Each number is 500 + 25 x the weight over its row's rms, rounded and kept within 0 to 999. Layers, rows and columns count from 0. Numbers have three digits each. The size before them is the row's rms in percent of the matrix's.

# up: layer 3 MLP up, 192x64, rms 0.442, rows 56-155, columns 0-63
# down: layer 3 MLP down (transposed), 192x64, rms 0.322, rows 56-155, columns 0-63
up56 100:478467487532511508472480492473461506451470550487510570517471519463486500445515501494487520489466481512535491527532527535521514505516534504502529487497514512492489534513510500486453505537508491
down56 095:467517507485459525502512470484488474492520430518457474504496458479512519495460499450479481497487482491489520483510481493472486509508481455499473483477485524513505466478469479550498444532483502
up57 126:529458448506516539491462507536456504482468504507524477468540480506513482501520482462502503449482512500493508479494498533494498551484557475520508486533527508484497528478499534484500549487514511
down57 109:556497469518546532551522521495465521515533505499495531496523489520524457513512504499483493423524506500490506476499454506535477503476501487523480480516488494520511498494499528501544534454497479
up58 096:522511464496524496523497495550481490499498503469520480461441439505498495487514535533529487498466484500479487509486478486451494493485505511468484506503498536488547527541464557516508530525506514
down58 099:530517489506490542541462520535530490525541487521474468490490462476484540493512542505503491520469489480479503540536518509517477487532502535457510497499536554529499507514471533508518525472488515
up59 085:456522520513504486509508504502504526502453496518496506536505474511516471510531498519479490501490512505514516470533469547505541486467492519484517506481464495467518558515541467459477460472486436
down59 083:441500539475495523511503502508510548503481453505504466546482485532541480526525475527490517521493492513499508500530511525479522468518510507488526500456470501462499496484522451457485490507523447
up60 103:485536472511476507496515484497502511512535499519525487489523462456491477495484541512475448542552482466480516510522513535494493515477488532510513528488515561480470513515500493489551444488493480
down60 120:506448527515469503527519507518528518505544518448445509499479480520480548498492508458521546524491532516457508532519501510468512529518453511494492511486491529502450516477488493506487500490483527
up61 102:492489495523477456516507503532521511496473499504479520474484495462531458454473495536512510515496470478501510515476491494503435460523489546529508517502512477511474512485540548514539524545463500
down61 084:540506532535508481541467542470523531520468529498504484457503519518486478518513459490534492510528469456494519519491496491509467509512498489490510534497518458489469499486524494535523537552474535
up62 083:509517541532461509553483472456516490476521502489471461526489502516490521506466519508534462458526515514486517480504513448504518509519474482494471511524497442469519466499483514536497463510473510
down62 074:517492505531505503542469496480502467479523493466456479502497479488473478479499501497542492459471525461456461483477488492506499558532527513508502496508500481446482476474444501472484537490525509
up63 110:568492501522469504485518456453500512499473464469489458507505511495522515525530497457515471484512520473519489497500467510488514486509468530523503551526483492502525476512528504512570496513532520
down63 111:541509476514523513455486512544523456513516520550467515498464537514501499493501499465514493501492513448480521489490488492489502489540486482492509462515531497463486551462490497528506552497452500
up64 086:459505518540515499458508494577549507499500501477497506528512461495506496525447495501485514457532499513487497524504505518511510512498454536506531511513493495530510458466514519536522483499554492
down64 084:476530519506486524515491524527549493491471517484497515509461434479499501488466513487496509507505501545535464510490496527440492506476490522503521495509496509515514422454521480491490537521513523
up65 090:504491472544472533457452488531478513501463514480505494453519509540484504524534479516490506464506488492533488518504521479467521492534484517479519515474493504502498497496545572499460468469509517
down65 087:481483501460551518506554511504486516511500533495527508533496485496513508470478508466497543542479505467540494565468521516477503512494475532531545498478494543508477495492533500509527525503520530
up66 064:481507558499513545472550498451522493471508472536506492511488518521470534538476520502487521539478505494486493482474462452489458516447507515499501503472510512483547522516493477511524503517512484
down66 057:510533557498534536502502479467459519511540526465479525531515473514502528500509493514476520524502528495499508538482502513515482508517481494563500525482546525500534494518485493476546555509521487
up67 089:526488473489493515472502493531491522470491509540542502515520507463449475473501498534490534453469467515499483494457504482486488533541509475522549504494488491468534468551485500518471523526506520
down67 086:526559522480494524512479464508486487509497457513489524457551465515540492502513506518474501506547492499518517521479467469490491500514483497490469522490475514499562526524536542526501454520506494
up68 084:498469541536500525514515516507514532486529484518484555516457489525471491512524498529524476525508548503525427481488441489482498511479465499491467491482486501488501498474492496489481468471525537
down68 077:511518546499497501529539485474494544493545499519479517511450491502524508469493527518492496521520512468531474463457458453481468514490478462501450509506504526499488505467502499464458476483495524
up69 107:533489534488554479461514494489479518511526480491515502483467513435483476505500490449474546546489477503481508489490477497506506482539520517511520452468498489467497467549531493490510472494523485
down69 127:508484536499545532510513490466500498478508526497528519502496483434561485519504508542496538514492468484504524507490504460480541499474484529510498481509516511521474548465463514483484559508491508
up70 097:468486499483518565509516509470558480415482502515502503484493509500464508472472494516513476520492528507501518523537524497514487500474502480498525496490485507500557516537526462469490476508518463
down70 105:547516547505493485485487507470510504515500527509510526468509458551539488525530476448511506468569487516482492453511474489508524483475537501502482488506479472457475515499503472516497486476488527
up71 079:525520509481508471544515538540526482528493494498488485462487506519512518490488475507549478494538503491504522494479476532459482508441481527501474521518493489519510501455518492543554475490470453
down71 085:454504516515505501546508513541519527501533531503471503485502514478520493520526536524475484493461469468440508500503497482460515517492527566537510497492532523489477491509512509507489520526503437
up72 079:495506486479497535515463502471531484550536499484470514498467467500441507506544506514523471545489498499499509480521477475519500525549509516488509472509529516483480517519514476475506485433513547
down72 078:495482524518496532529540485494503506516544531466529501530501529474491484459520512494520481544527540518528519503478507475492499545510501547525549479558516537528492506521485496478536516488479491
up73 084:527527492505490457494510481454534480530506495510488485485488474487525473493437547512517572525442477526479473538488489507477489489490530491546517504512494462491507500518498482489490467517491496
down73 086:476512497540499420549497502494483446496524495470472500532516465518471492468518495531501534526479491483490469494492453489522520472513511511511536482472515479491474464503520503512456498504535484
up74 090:463519521516481509478474506513477497496473503533522540515482513512462470490503466549510469481514535534540491462480517539490507514487509512481495487469493461515509446514542459524521525504542530
down74 093:517542516510493519533490506477456521514467508492524505509488513515525451525528498568478493473519487476516509460478535503499480498495516508463482515484527502494465435512535511530521527519531535
up75 096:491498477499529509496464501473516495482568509443494489519508512472530489467505503463466501524535487456469456544553509517493492508515544487483500504502535490534532497526508500485496466525500473
down75 097:508479484480482461474518529514508515525491495482464526507470501459535454462508514476497543515466497537519544493474493467506529459469459510510465465468472475520487468522513522513527504479517497
up76 099:459477493487524456540499521500491509489468488549505497499523467511477446479496481509537519521492514522512522496494538514490541502464494457480516511518488482525494532503496453563479473492509546
down76 103:466513514510479501450545483510518486501495484526484505482529506461497472485464530491485540508514524506500508484480470462530499513495467557465513477442472468496485506469517505457532512486537528
up77 127:557540477491504483540483471489499487484458524457516491478490490480519486485520480547508448494507524480500505456484509517548495497502487467470506512547523516455541490516497532525485509463511492
down77 111:497483497490511476498506537473541514534492490486490455478514485487563524535494472547508484496523536482486505423473508471525490485497485475513501518519547492514488513514489559468502521490512505
up78 081:519472483491496532518479477466498433554499457435493528523503501478487509494499552558503518509502507475489531472512513516522506499508456525461491483523489487464488532517491504489504508518477507
down78 081:485499504499492557505516496449495487541499487479501497503495520515538489543492521479517482483534501480508572514509486525513497469516492521521533524497517464460494495533533493504524490535548561
up79 080:538488509502487541537456510491525510495495494517436524509543464529494501546534532545500457518511501477471504509500511497511513505523532491495473534504502479513466559528486505463467501482504505
down79 086:497499535475563480508499467457483509478514529472492496499491529486489498481501500500509480525468480532510544522473506533472541481501505557510563517511497507515426488504490510495490526511474504
up80 096:501490476489476494470461552514484513513516466478499514502525484534523437499509512503513513450521509465491478491492475478501504503484461507486454528522490550510487544518499527500482513538530443
down80 088:457513546485472495476496516491541543496478480552477520508501544507460505496456518488512480527482528534509477525489491493458527537507493545517514524500523498484491502482517445546514511506486522
up81 086:511474468540475513525511529497531490475506509475499489523489493444490472485525523573462519471507502509475465498524537495488534495507488495493498479527487521494559511516447469487495519537474498
down81 091:517525546493534514489527443501514483498471512492530525486472482522506494456499492473558500534482521518496506489480520527550492512472534532511479526476471493458531523527524516477488471456502500
up82 109:527497486513515509536465484516539527470489523517506488513527507533458486522493530453512495535494496464467518489504511515462504542479530510496547539489535485430479493501528476517515507472482477
down82 101:496496493461448492496568450514506506497502536507493551498481532492484505486538484454525500498506497534519469485509520504497510515501529490548459513512510505470562468503519528488482526480519512
up83 082:476486563509464486507498512450528550510522504476491532501507506522487486532486498543510471532493537536485483516512509503552498522522473510532473471492478495456489513478439501500486491525496524
down83 087:469516525544517497478478497502510544502523469466502521482524461491480483516496505491463486455537477451520473533475489484524516479502493522537527449472486513441499495470511511465493506492467484
up84 102:463476527503520487486492509498510484531454548527483484475475494502482507489490504503484507474518469525528540502486498522511536482480488531491542522441518499462484482466515511569535490481521543
down84 097:491537517482539473476513471499531488486477498479475475532478510478566523503455507480486513479509475518483545512510537487456480508471497474503547532500489525506470475466539496506509472540495518
up85 087:503506487508501502477475489490466482508499493527521451526517450533494446506500508478507494478510509467497515495473483474491502483469471487540517508554444510503455535495539517471496447479507460
down85 089:518521527477522461503473478509511493499511510511528516512501525429493519497504544517492489471484543452443511489475509510468473492498463491519515497517500474503471540504505462455483493510522444
up86 103:538474457516522474492534491489483490462528449465481524498524544511521475491504463529518514522493479497529498499447530532512494516546520482496491471521471497531538481529494506531512460527493495
down86 115:487422548505499527530474503535515544528543485511538492499478498504456506513504501498495489521503484511484495529512532481462500506529501517494526482462525481450486495466517483510492508495437482
up87 090:527510540517473474468484488496512470515542464505506488471528530519489507516531539519518492522464518480455463504515525475422527506503523516485462483473514526489496498464481520502516465512474520
down87 084:474469534512492502472515484464476490479527520476496511472481532567500513484515477525479496531473534511467491533469508512521486461489491521505481480478535471505501490509466553474466524486553483
up88 107:514509537473548549520470531486481486513521557471533503459504504495520449481488539487485476459466498480446504509506476482505498496480504507465500500495513529474487504549504507511502531532519472
down88 109:482522498498498510522481542499528507531499458518465492449509479522551518466501479515523492533515522498464558494495458540510488514532461474461514494494538538475492516485499490532520516499534502
up89 092:544506489503546509506488483479485509545526553480540483495545525550521487541541501473508491489540489481515505465492508472521467501480462502479532504521499506517546503535470499487460508514500493
down89 110:445481542517463469463515476493508482470457496543509509479513494464485542494480500530488515520516488479464476493463508521513517518501529503498469494474541509458486520472499442459512485507500517
up90 083:533489467452455480533493531575503510461486477493487537524485445492475484528472516516463525486483510486486528505473491498519493486501510488500472515470520481488473504534534527533500519503510471
down90 085:510493509496525522492535524478483494474540488494498507511456512486472539457473537495519497512476548518468475501485506533526507502491496554470538472520503477483490523458488504466505555517453478
up91 105:504497526510513512461549528486526470503484519526505484471525483472509519469469520497540511480495503537501475550465457505485523418480517535478525500481461479515494525492492509526497518504471504
down91 102:519502516496485511527503504488488520465450478515504463535519517477491505487497494526479460514486487520493471571493531495537536435552503504460528518483515504507519487500486476510483456469482484
up92 091:505499482495456512524483535559529542484450489530482484551488495489457503493494463490503515517498529499499530485511461500453503511493488545533546515477521496485530506504520472470521476501535509
down92 090:519516499464472538492473510498553488521491517509499501524497516486480524506492510511498579508550470539533471506514533449496490470473547490530495511540526511516509495488471483484474509521493532
up93 083:489491508462515496485510520540485487492498541513524509500517529447491525532486513522538516497475466531521439517504495541530507551521516558504497473454505489471531505508540488488506523499501524
down93 073:471484486513499474503529549497460527505527502504449498483497497479513479462474517539482485525443552563519507490503479469505510495514453538493503495504487514487471505490520459491509543528511495
up94 090:536509545487448503447506510467506497523460487518472491524509514514476498535566495522501451521494492511545516498555472513538471512492516523513505484482542467488497497484503497523517490492528509
down94 096:509516479513515507531539530458565513545565519529484507485490488509473488486484506535535505511505502454528528486455474506512484483518508502476543469528523485488519517493503503488525511532506539
up95 088:507493513463489504531522508505481508500491557482492512504457481500484513519564503492430469473547491481512474480511499545521487502505455526496524512507483491533488517479484452515467476526505468
down95 092:522497477490454491509469502533480479497498492472486462475500461485510488518505520446470462473521458451522485499470503516526494516516489471471515511508490518541453490543513472467471470535505477
up96 084:508523478476435486523476491497477482534537519451507486495461493478510455459483537468523515503532481487492471537533514506505512505557524487516479512512504513497437503482512494479508473521479496
down96 090:495491497483477499486467489468482460511494494492525514519454443490516472502524488475519500464524466488544512526516479489489535455551460512485466513476529516487447489496507525522504495535496457
up97 110:526528493521529514497469503519487472537523539462494482496495492491534482546548520498471494510487466447432499504481469503507468492506522522538472518457489508466483517466472475523500507505487494
down97 113:513463484460474511508482544510457473499503491502490492497500474501531480508522457514489528523463552504497459493530488495545541516497464493524483474519494474487509559464527456508490496458506492
up98 084:489500473489495503511522486518482565449514530467496515496507485500531507521490468508488472477497470497505536452504451470513467500509524434485495519502534526474492517516540468525523487535523513
down98 090:515517484477540506456532524501479487491521517511487537489468549487504526473515524487519515510505511530515486547483501526500510491528526550528522495504514507493522529490493521460460583514470488
up99 098:501518478497560467444480546514512468494485477504501526486493510526519499496490480515468518530527542525512522509489508523495482505486483487536495514527491452522545494462494510504534489480471569
down99 096:504510489473480511487476488474465495517498502481447426515515495482512489507488496492515511466456443516456502472466476468560491544528501522478504503506458514492477476533504480481509498513517509
up100 098:472550530532503487503476502497450495534480547445518494524512508491525507508529483523462496458523510487467485455482479525495555472512523547538469505531486491511516500522500506484508518498519498
down100 077:497507496510521483494490536566477489514506485494491494500556452472500514544475487450499456519534545497499503468521524506473517476467515527460497505492466516494485520503511473531519465483530476
up101 086:491500514470480484528527459518492470500493517510446523499481523445508441483492517502495542490481511509513472502547501466492488486528536501488506529534515527496459475483535530445529486495517482
down101 090:498477539511495498510461550528521473515454504507465521497519486480548493503530517494492556501514498520514469504502521489536525466515503509440526503501536489508481472475539524485493480487542455
up102 099:504512506495527510515511515539456521494438502552478509517480471503486440454531489512456535525512486531499518530508485535468466527496497528498505529465507454503469504521531497498491513485507507
down102 099:525477494561498498494527514517543503495476525503497511470436499489488503546532492468520513490540485493525465538520488484450480468517452477525509499517472486478517498529480524513503515507450501
up103 093:505498483479479552480492503514491532523451508497483524526487513504460492491469522428515492540459517538511489516485495522487553481504517539513520485478484485487496489482525451521506500502560506
down103 083:497556498491514495548512459492447482528508494466468489537507535517480511494520462504503492492526475499541483471498475493458495493517502487454495522506458514518525461482531520524456461513486485
up104 103:539499489490518492527500522508469511528540508429536481494492519514490450497531450581527502447493482500529514491511495504480500494496514491469489479522493479517504479477477514506517517460519488
down104 109:507499456491499565537482510541519476456500549500493491506466565490467508504461507483500541516496498482461473494514505492531501506526508525451523474468509494516500493501496470496503499517517449
up105 104:503489499530512488447518523535511477490504491465524496508516539514495524515502506494525507508496540500475494504509516462484535517523492475495518506448424476541475492446544509499533464469492515
down105 120:498511460478480486532519479545483527499537492456484519529508460457524541499460539479508491512475532540509527501496487481452513526511525545492477471535536517526500507525499515530519499501495486
up106 090:486508503577482492511513517501508513512468500526529524504541487503484482506445516515498506474517518451471515486486500506470514492484437472500486498470465456536494491470475541505508502465529526
down106 087:495541557540499504503488515493456493544482443530511499474522553499510503480451527511496537546478500484468526504497496528492461506497501495490496493490512467539454488457509488503488523482506503
up107 084:498553454516511501463526478495516476475506502494493511507547510500513473483528561510484515464517516522441507508456531508526530493510504481513481503485515468495475513527464520479474453500471537
down107 088:484538483478486515514506503491530520525488488459535502507514489507506545511543501456495498459498480503475514531486534515482539534484504450527504491461527472530527463533531550479503501536485528
up108 104:459503474506454481508539485513503472503482499505462526493505484486501449475454519528486534515493516502481503488467558507486500488539488485495472479519479466526506491531537536549489451498524525
down108 100:471449520551535505526512529525504519511514479515521471487518444525476493513470486512501490516559542492487508509461503495509457531529482502538511505481481491500457481518506472486512535473518535
up109 109:518452513516527508477482532497478475549503494510526544490517490464493477499538504531524511462456521523523474492515490493508509514553501478486464464488468490547506538511526525496469498488524455
down109 093:514480523535517479504512507523516533501479523483511511502507438481537513546508489483490519463499486481538484496519513476469486506503515490476487535499471485527521502458571564481488479463491526
up110 121:528505467524519494512507494497472565463533468460513475489538459503525485505549506490504515494520471491466538517502515464482480519467486537502495535481488497506477485523522521467511481474552475
down110 114:457488470491479463489536521499489534506527479499544500518493486491499480521520535524505529530514487571548506506497524467480505513526530521498479521460463512542519501505510503448479521523534503
up111 107:524485485530490501534495488504467528542489520469497486472474483523459482477479506452521495548517486517546507591530518509500516479459486508532501515517510499509459517488509466499516496512488518
down111 113:511516515513491532559516468533523509496447531500488513527500492505489538503488508481522500522481510478543483493451466479467486512488472474466465458489515481492523494513523501534481527541512444
up112 109:494524527532562448513517473546487520476525489541498476513527501455477494502519497463493482540530479532497517507531462491530497526513473504500539489504518498504513483502511513499545497469452525
down112 123:466503491460493505558521487468478485487492462485491480496516527482484508448462479533467472515499503497525499484513487503457497515481452491493506472499468516486455493496476498501467522509421472
up113 104:462506530454549494516509499491495490486483516467508505545511517487517525515459521520474523502473480489482468510497503500467502494490519512453507489535492507434531500482462484524537485517434469
down113 096:479514514495499488511474511518501522476527491499495517526463549482478500548518482511478505413498538477522492485558488501488467511520523453509498491481527447506517473534504495496464487498496481
up114 081:501484481467528493505511482535502543470579542514541452530481488512485503515513540466510487462484501534495476484495544514516531528463492465527489495475500495493523489483500486508498464496501534
down114 079:499570539520560514525486489501472474529477506531499467493488545510545478506522512505488495460503511472483502477482525530514502499482459510492488497463507512516497492482540514561533484514528511
up115 096:494516491554525482476486499535497489507426495494540573508510487491504502508514499528545476470505503499530497462483476476476485434506533512500529475454509504494488487506510510528475500504517493
down115 087:494534493495467505527521479476501491502420494468496509526511509509506493502451494509543510545507514510525503479532488487455483454468537492529468479494528522504484484487451516527489507490551491
up116 115:525451463523521507486465489534489490499521516495521521554490471472538501461507504502476521458513514490499517477510500490461508487512456492460532528491485498511549519495545519467543496546489501
down116 125:529505513491528497509480522467486494491521527494476451481442477482519489509469506466500500522455501508523512530519484467499478441464456531512489518557498524487493481483524542520517516497485461
up117 129:517530482532506501480500486516533454562469528495487503508554471472532510492494489506524483491451524480490463514481489514558466457485486528487520515496534488512487499504517506468523510506453475
down117 120:550529515496500516519515515550508476520495555513448482535496512541485487514494526442496485475528498529504489505495499531508458496466481507471508501510480498534469459459462499527527505523499523
up118 082:518474516493494537476517530464454516471511482500532443520508493536530476490453503504503533515515518471449498505521474511528480503457497529509478506511532490517513469536448524496507484483462487
down118 073:481482438530499468488466472493541513492471503511506482464532568490464550504505489528476451459479526509515514542490478476478503481499485503467496471492482460484499496488530493500479515498511492
up119 084:474546490483505493507531469531474520507514488516518489490480510553491494508496498472548511517494444487492478530473495530436502449467523512504485496460481461504527501472516442506499473495497500
down119 090:518554455507478501499511496532467529517512454513455487481478507553538498501500531538502487527487493470471532532487478493516463467509471496482463520495482478501521554490464493500521490520495473
up120 100:545483477549542515504497463510502507477496495484514513536544478503509445496484468501489495487514527503466474487490533528477511482509539494554530531539462537509513509500545498506454494514513484
down120 103:500505473505501484526469498507507483542517557469515473511475533477504488442512555517510526483521549530532490535494508551523515493473514475474493495498482502534501530538493505475518533506529476
up121 101:513504469491514497480509472503434493467515499522530509471485507512504497503474507488480515489544492556475501462483507470473496470463459490499527482547452474517533506477469463477488500532468472
down121 116:495467463488498474475563530535458495471492479494493502515478520466524483480496468486494507485537493519508489518529485549533430469509491498481473497520479494518506502516515517479510471565511498
up122 086:487459472509495483479499490518509525479440480481510502491518499549453493475485455518498469466476521537548517510465523539536509526510518498543542488513502516504515511517487470479491460482529509
down122 091:479473535467550503505515545476524535497484467534482423520503484531475515513465499492479475511498513540511508522504493504552465484501476464506530515498495484526509498529492463490535522502480489
up123 085:538508491468515510514495528476534485452491480521535498495479491502459470463535506537500498465519511520556547485498494505519504427519483491530486508505489457519516505455494514475495467503498480
down123 091:466551540467473542544508524419527497502467519502518474499491505493535527473523486467500507486484474511525542493508492513497499482487510450525486504476532500499489484468520510482458506506503482
up124 088:525516523498472484534454513488479499506499470520489515447462504493469506516506472533528529504492455504496510488491478485466516503467514490500480473502468515575491503528507464486503551470525545
down124 081:521513508544487482468443477520459475498525474529538494487486500515490463543526503493508530465523446431501499489495479478525511506469535492500493522485505486546499521541515499476495494483511514
up125 085:482490485496490493530522542512490498480482493515505485529463457452484493480518503493499479456535514463513515448562498500491521523504489481501484498521449478525502510515495492523522527421518489
down125 084:432522533476484483558516483499496512492522510522500469532478473487484492499502498550522475495534506485519509447532471491476526492527516502446515478490463489488479506480521461510540495500538505
up126 096:485515505516471498491505501527513517508481495517506548502509471515501441544534505522509472422520478513527503464479502507509520547515503495499520467485524477527465476484545518555475498494519516
down126 082:507532524487523478518490488499532516490484520522495466508476501515500473522479517511512468505475485535460483493488517512544501501461499498524548466456468513542438476482475488537534537550505497
up127 098:498526503497488469518513515542462506533502527464487521504499535510500448513515535527539536461479500543492438494492469513510538494526495500499468512532472492442471480495516516472507509490474483
down127 084:457505528480508498502481517536466471533483514487499476517501535540490452541483522494520528485465498513490431491532486517512506507513497470500483514539499496462448467447497491467512472506504500
up128 129:531513503502530530451530511533478498464494490504514456467537495513522483515483465534552458513502477491461480533478528481542501490492521463518508502495513529462504509511542467493468490497536504
down128 165:491445478523490520486485463509470495469525546478477534527483516514491543507486475479509511509481506499513424560511495561482480508501512512518517489479501518518520487521490493513443514483499502
up129 095:506481502490507482528468515541489457452506494548507460474473532481481445509489499473565515508489482504502554487498503490492494488454508490485506505505475515487527474500474475509536539518502455
down129 088:473517517480499499491463491467522512490526508457509499493534512498481489499529500462497519559520536562476531507472501497533499519509503540522465520463510504495458501513518527502442490452532501
up130 106:512514530540501488524458481509522524530519544478483493482523502495524463499502487506501492466495467497548497528506498476485481489522540494524486566499484492510492442517524505562515513508474546
down130 113:485526534515472539518519559483513487548498510481508472493468501517553499534508531512469517541497501470480538465523494508535488500527535504529455519519513528500502514522455503525522523517487485
up131 127:469489489521499476520550510484482511460476537503498484511480494496505517502522533518521483552483536557499545493506543488499535524469463523464531488508481470471481518502522492505557473493483517
down131 131:476474513519498458504518499446519515478493489527463527526514514458522445506506526542446508535500514492501485518501493444499504508512535478497446504487507482488526536496470481453504518477501495
up132 095:518533479493558502536511506510537460467473495512529495475464450482523492505495534488500494498526538525513529449522449516481507494490469513494499505479488462538508513463530530482495495457506497
down132 096:466478516507503506517486495526525468501487478507551502493501483504498500561538521441490491470546498527473493438508496499487515484515500508504497518475504450543484500500510479508456470453516464
up133 101:501513482495482506553519449532468503511480520490481528502499496524463506481498518486517430514477516547463509507480486531528522509509528479484506497493504504426517487485457497519548482489480517
down133 083:500479502518476508482467499525484477487480477569539487510536471519519457527529508516474490520507450448493525501465554472492485467485516516490494520451524518509513531509532507478481493515500491
up134 107:444456477500537483481518492492517478444468498516468534491530493467517460438437504487491480536521467524504519521497516498460517504486507511532505538523491508512516494519477485481510507498496501
down134 110:517524486483496474505530507492503517530529488499523458509486467552486515487503529529506498459479486455455460450520496504531448551511510510473537489492547484521499486523489519480489485469521494
up135 091:560558529492527475504506499485489503489489525457543512467542492543485490488501516518448500481501526500505525521515511465503489485537507541465514506529518482478478523512530497544483469464495495
down135 095:456498525492476502498545529487510474523484513483528474483534520489546546483499522477474505501538536495479482544477492506496533474490518506506512521516546471487496480449450473498513541529531500
up136 084:498515476479448514494499504464490486485543502497474566513521515463507481417506517521489487495531512484487492498507507518544481531524502509516480513542512452507520479514502498530533471481526475
down136 078:463514521482513487485511471510486520513466539459510525528463502470497522484492532529455487476503529542548456543499489488510542445489526482534488473528497498509506508479513484489488533477481477
up137 110:542528488521496504476493527501463507515535448463502492505522514466560484487529528538518512507507457495503520490506500469516526473505507547495451518492511556521482511500490551495500499490498457
down137 096:490482519499484495529477537490505524537508496497501482452528481530467502489536494513486471550544540506515502475495507469485457549462459491487483540489471515511471512498489471506517480456540517
up138 118:547536529444513485528483512487481507494495510466512492495524472463532467471480503488518486535511474474502544473525470502555494504487492470471511469538510482493481494534528496518505500510546454
down138 131:486561516497509516462498467517502531510463492462477472497469522461536484508458504514483481518506469446471515544461531518523510486514514517525473505497472481489478505504511534493557492498486527
up139 108:505505430526483502504517495530468511473474490449533500501493488529534535507528483503486519543517500501449476511451511507528524495501510564518559520505525500495503500480504500476522519475484488
down139 118:513475495526474511486488504523479465487514473508555489513490466507497494548520479458512518504492493490501545506506493559530493475481515506510516552458509506470486500482477536484452464483440513
up140 077:484525474491480532493512491480495534517492508482517565504448484483489451522513494476471476462482542482538527515555526483488502499531509503515500472532534469533468518488485518522528515505530482
down140 095:505546515486514530535531497462496511506478484506513546517485515461527506489495515473524481537503534525508522532545541532488510528532524532505525507550515513538500512482506497538541532521472516
up141 082:525480535499474518492501530492496502541474451502490493516524481533480551454458474519498477482502521491481478504539500462511519519474515468484523513476529468526516475515523535501472479475532447
down141 080:479493490458474534526540504472497494544512456468499483522535497505470550464479470489500503472496498491472474482530494486493532505484494469492528494448508479495495458477543521483491482452527469
up142 135:505510525489500514514528460476496472502489483518529510462536504496497460503482451509476503461510525493478543498477490524434466526473502504516519495507518459483530458538501472535512443516506509
down142 132:529475521507507515497479524453486512506451496437506453490474534525544500471541474494508480486454525457517495520511491529457483511539490481502475533510496483484487497516498451503512506518528504
up143 096:510483503544504483472512470454534496470492500432515481489505540511523494517511485511485480490559535493526523489477504473471521500448483507478525534488459500518519488519547524520503468471496500
down143 116:497500508486532496525503499516522496515493482540498508520508416517527526535476514539530487464496479487488480504469475483486517509489539485483508471486534517464490514435486508486545528535482532
up144 091:454523453482464491448481487516493470523495480471510488501534502518536500540502547512494499467526509456524514489517564518514493509522505495478479492487489498514505529534453532479503457514474504
down144 089:465512492453525494501501490454465491503450499500494492505444525518496542496482502484480515509482496511494452508472479519516485534474510499524490422467530474495524514508455471476477494509473476
up145 104:522514497495533527472510536510560486454484489507493470523533453450504487513510519502513519469473478483511535460504463495490504513545500488505494482475460465487513469475478502511519540518532536
down145 100:497489490525528499515513527516475470515436450513497488475505498531524504525516492489516477477524509532537501467450509495487486458492528519485462513460548458492492492483536533507491507450476494
up146 103:515495462532511549509503493498472502494474470548495525491502483562517459497507483521532510501472515485486510505492500467479530526504476533576502506469531507486491531497488533503495454492533530
down146 098:499527535498490466491476501468494532489510464450504497519483525530513540504496519499443483496497490479461487545491512517479496501496512524530461505488546505513521475485524482477504469419489529
up147 080:539499504481492492495530477535494495469505469483503490510547447492487506535489500522499405469528503471470488508483493476505495500528451492493485475476443515467503489527479488499531492501516496
down147 083:516509513449554520492494485535470479515479455484522524525516501497481510498506489524484449505501453511474449551480505498491493463550495505533494489488496521484525478517472479504492476473458466
up148 111:501492481487505501520497505514475503504511498465502470519459479515426504486496467536514484564427469539463514514527533480484505508495506532504510511523475500506521532476498489535481496490457490
down148 110:494551521507516501503522526480455473481509530509508514482468532540494502483511509466475520529495509491528519543475496508552505541540509497527494494519536485505484456477519500541486496502559543
up149 099:536550491503493462478522490530496526507493474506504472500514491517529453467481492518512523509513529425545457511491522509450529516480480514512488534523489455516475523507522496525510493483477522
down149 095:449519499485468495492525487557484523510504453534468506468524502490538505504548490460539486486509534484544480492484507489491536512477478476517483549541519479521491491516486485523477519474532499
up150 105:537469508505495550480490522509496502505498503484531501503494503489508524468525475530534504447508532521516514466511505504508505534475475519475496533523484549537471520515464523467491551444468468
down150 104:452474502524495454475504544458502495472475497504519528481494523491515520505506485526509493520463507534499485509512515505503513546520543473541515543497510533479525537517535458467472503550489519
up151 094:502487504498506513500479511471520487512484492531515522511501456515463444510479509474468515477451491521475530497536455496445529442526492495540530509506480517469495494539546513484505512491476524
down151 085:534491547498499474514525486484524490462522495501520529508566517472490490489525521505505529462486436511475508500534484514509495494501524498567507486534549496498480481512508553478517509481524487
up152 085:506517487489529471505550486466468529480493510492497524503470521509509537515499510516487514504532466562454512539478510509450468507516496539524455482479495518524498556544483480475488497483501498
down152 083:539495484506465470500500492495512495494496527512484514498498462519503548509533503498532492475536465529462492518495520532454447461508460484462428489492475517491514540516528504489513493488506469
up153 090:496497513513473512515499499516466495481469526501493522518465474507475498467523486547541524498497489527503471544456534459543510468519548500543486475518517510478461526488493532490484491546467476
down153 111:532489469493479497521476513502500490505474577492523508512490516477508454477504498483493492534489544538494524496531522509501459501486523496497516535545501482555530490568524507500519483471523491
up154 102:519501498485520503503496491465511465540524535475523488530499480504514520489478555469458496507519497460473481476528505498481495478479495483491489551516470588481524509492512511462523487493489457
down154 103:500515490508537523487486565474497495531537477500484486490517476491535505479486498536494504534508502470481548508524471541504499519532468515429547489488512495465500528506524466474509513528520525
up155 094:502481507498511501468553542514491468565484447550486562514484492485480500500505465510484502482525533500481508499490488491498461484469487537503542498509501499520516541505521495486483489488445517
down155 088:481492493494495550479485523517508468550506479504487507524510513493457495552531485497482494490506509425495475506517510442497452471508499503488498527486505512467510549501528530508465483494449502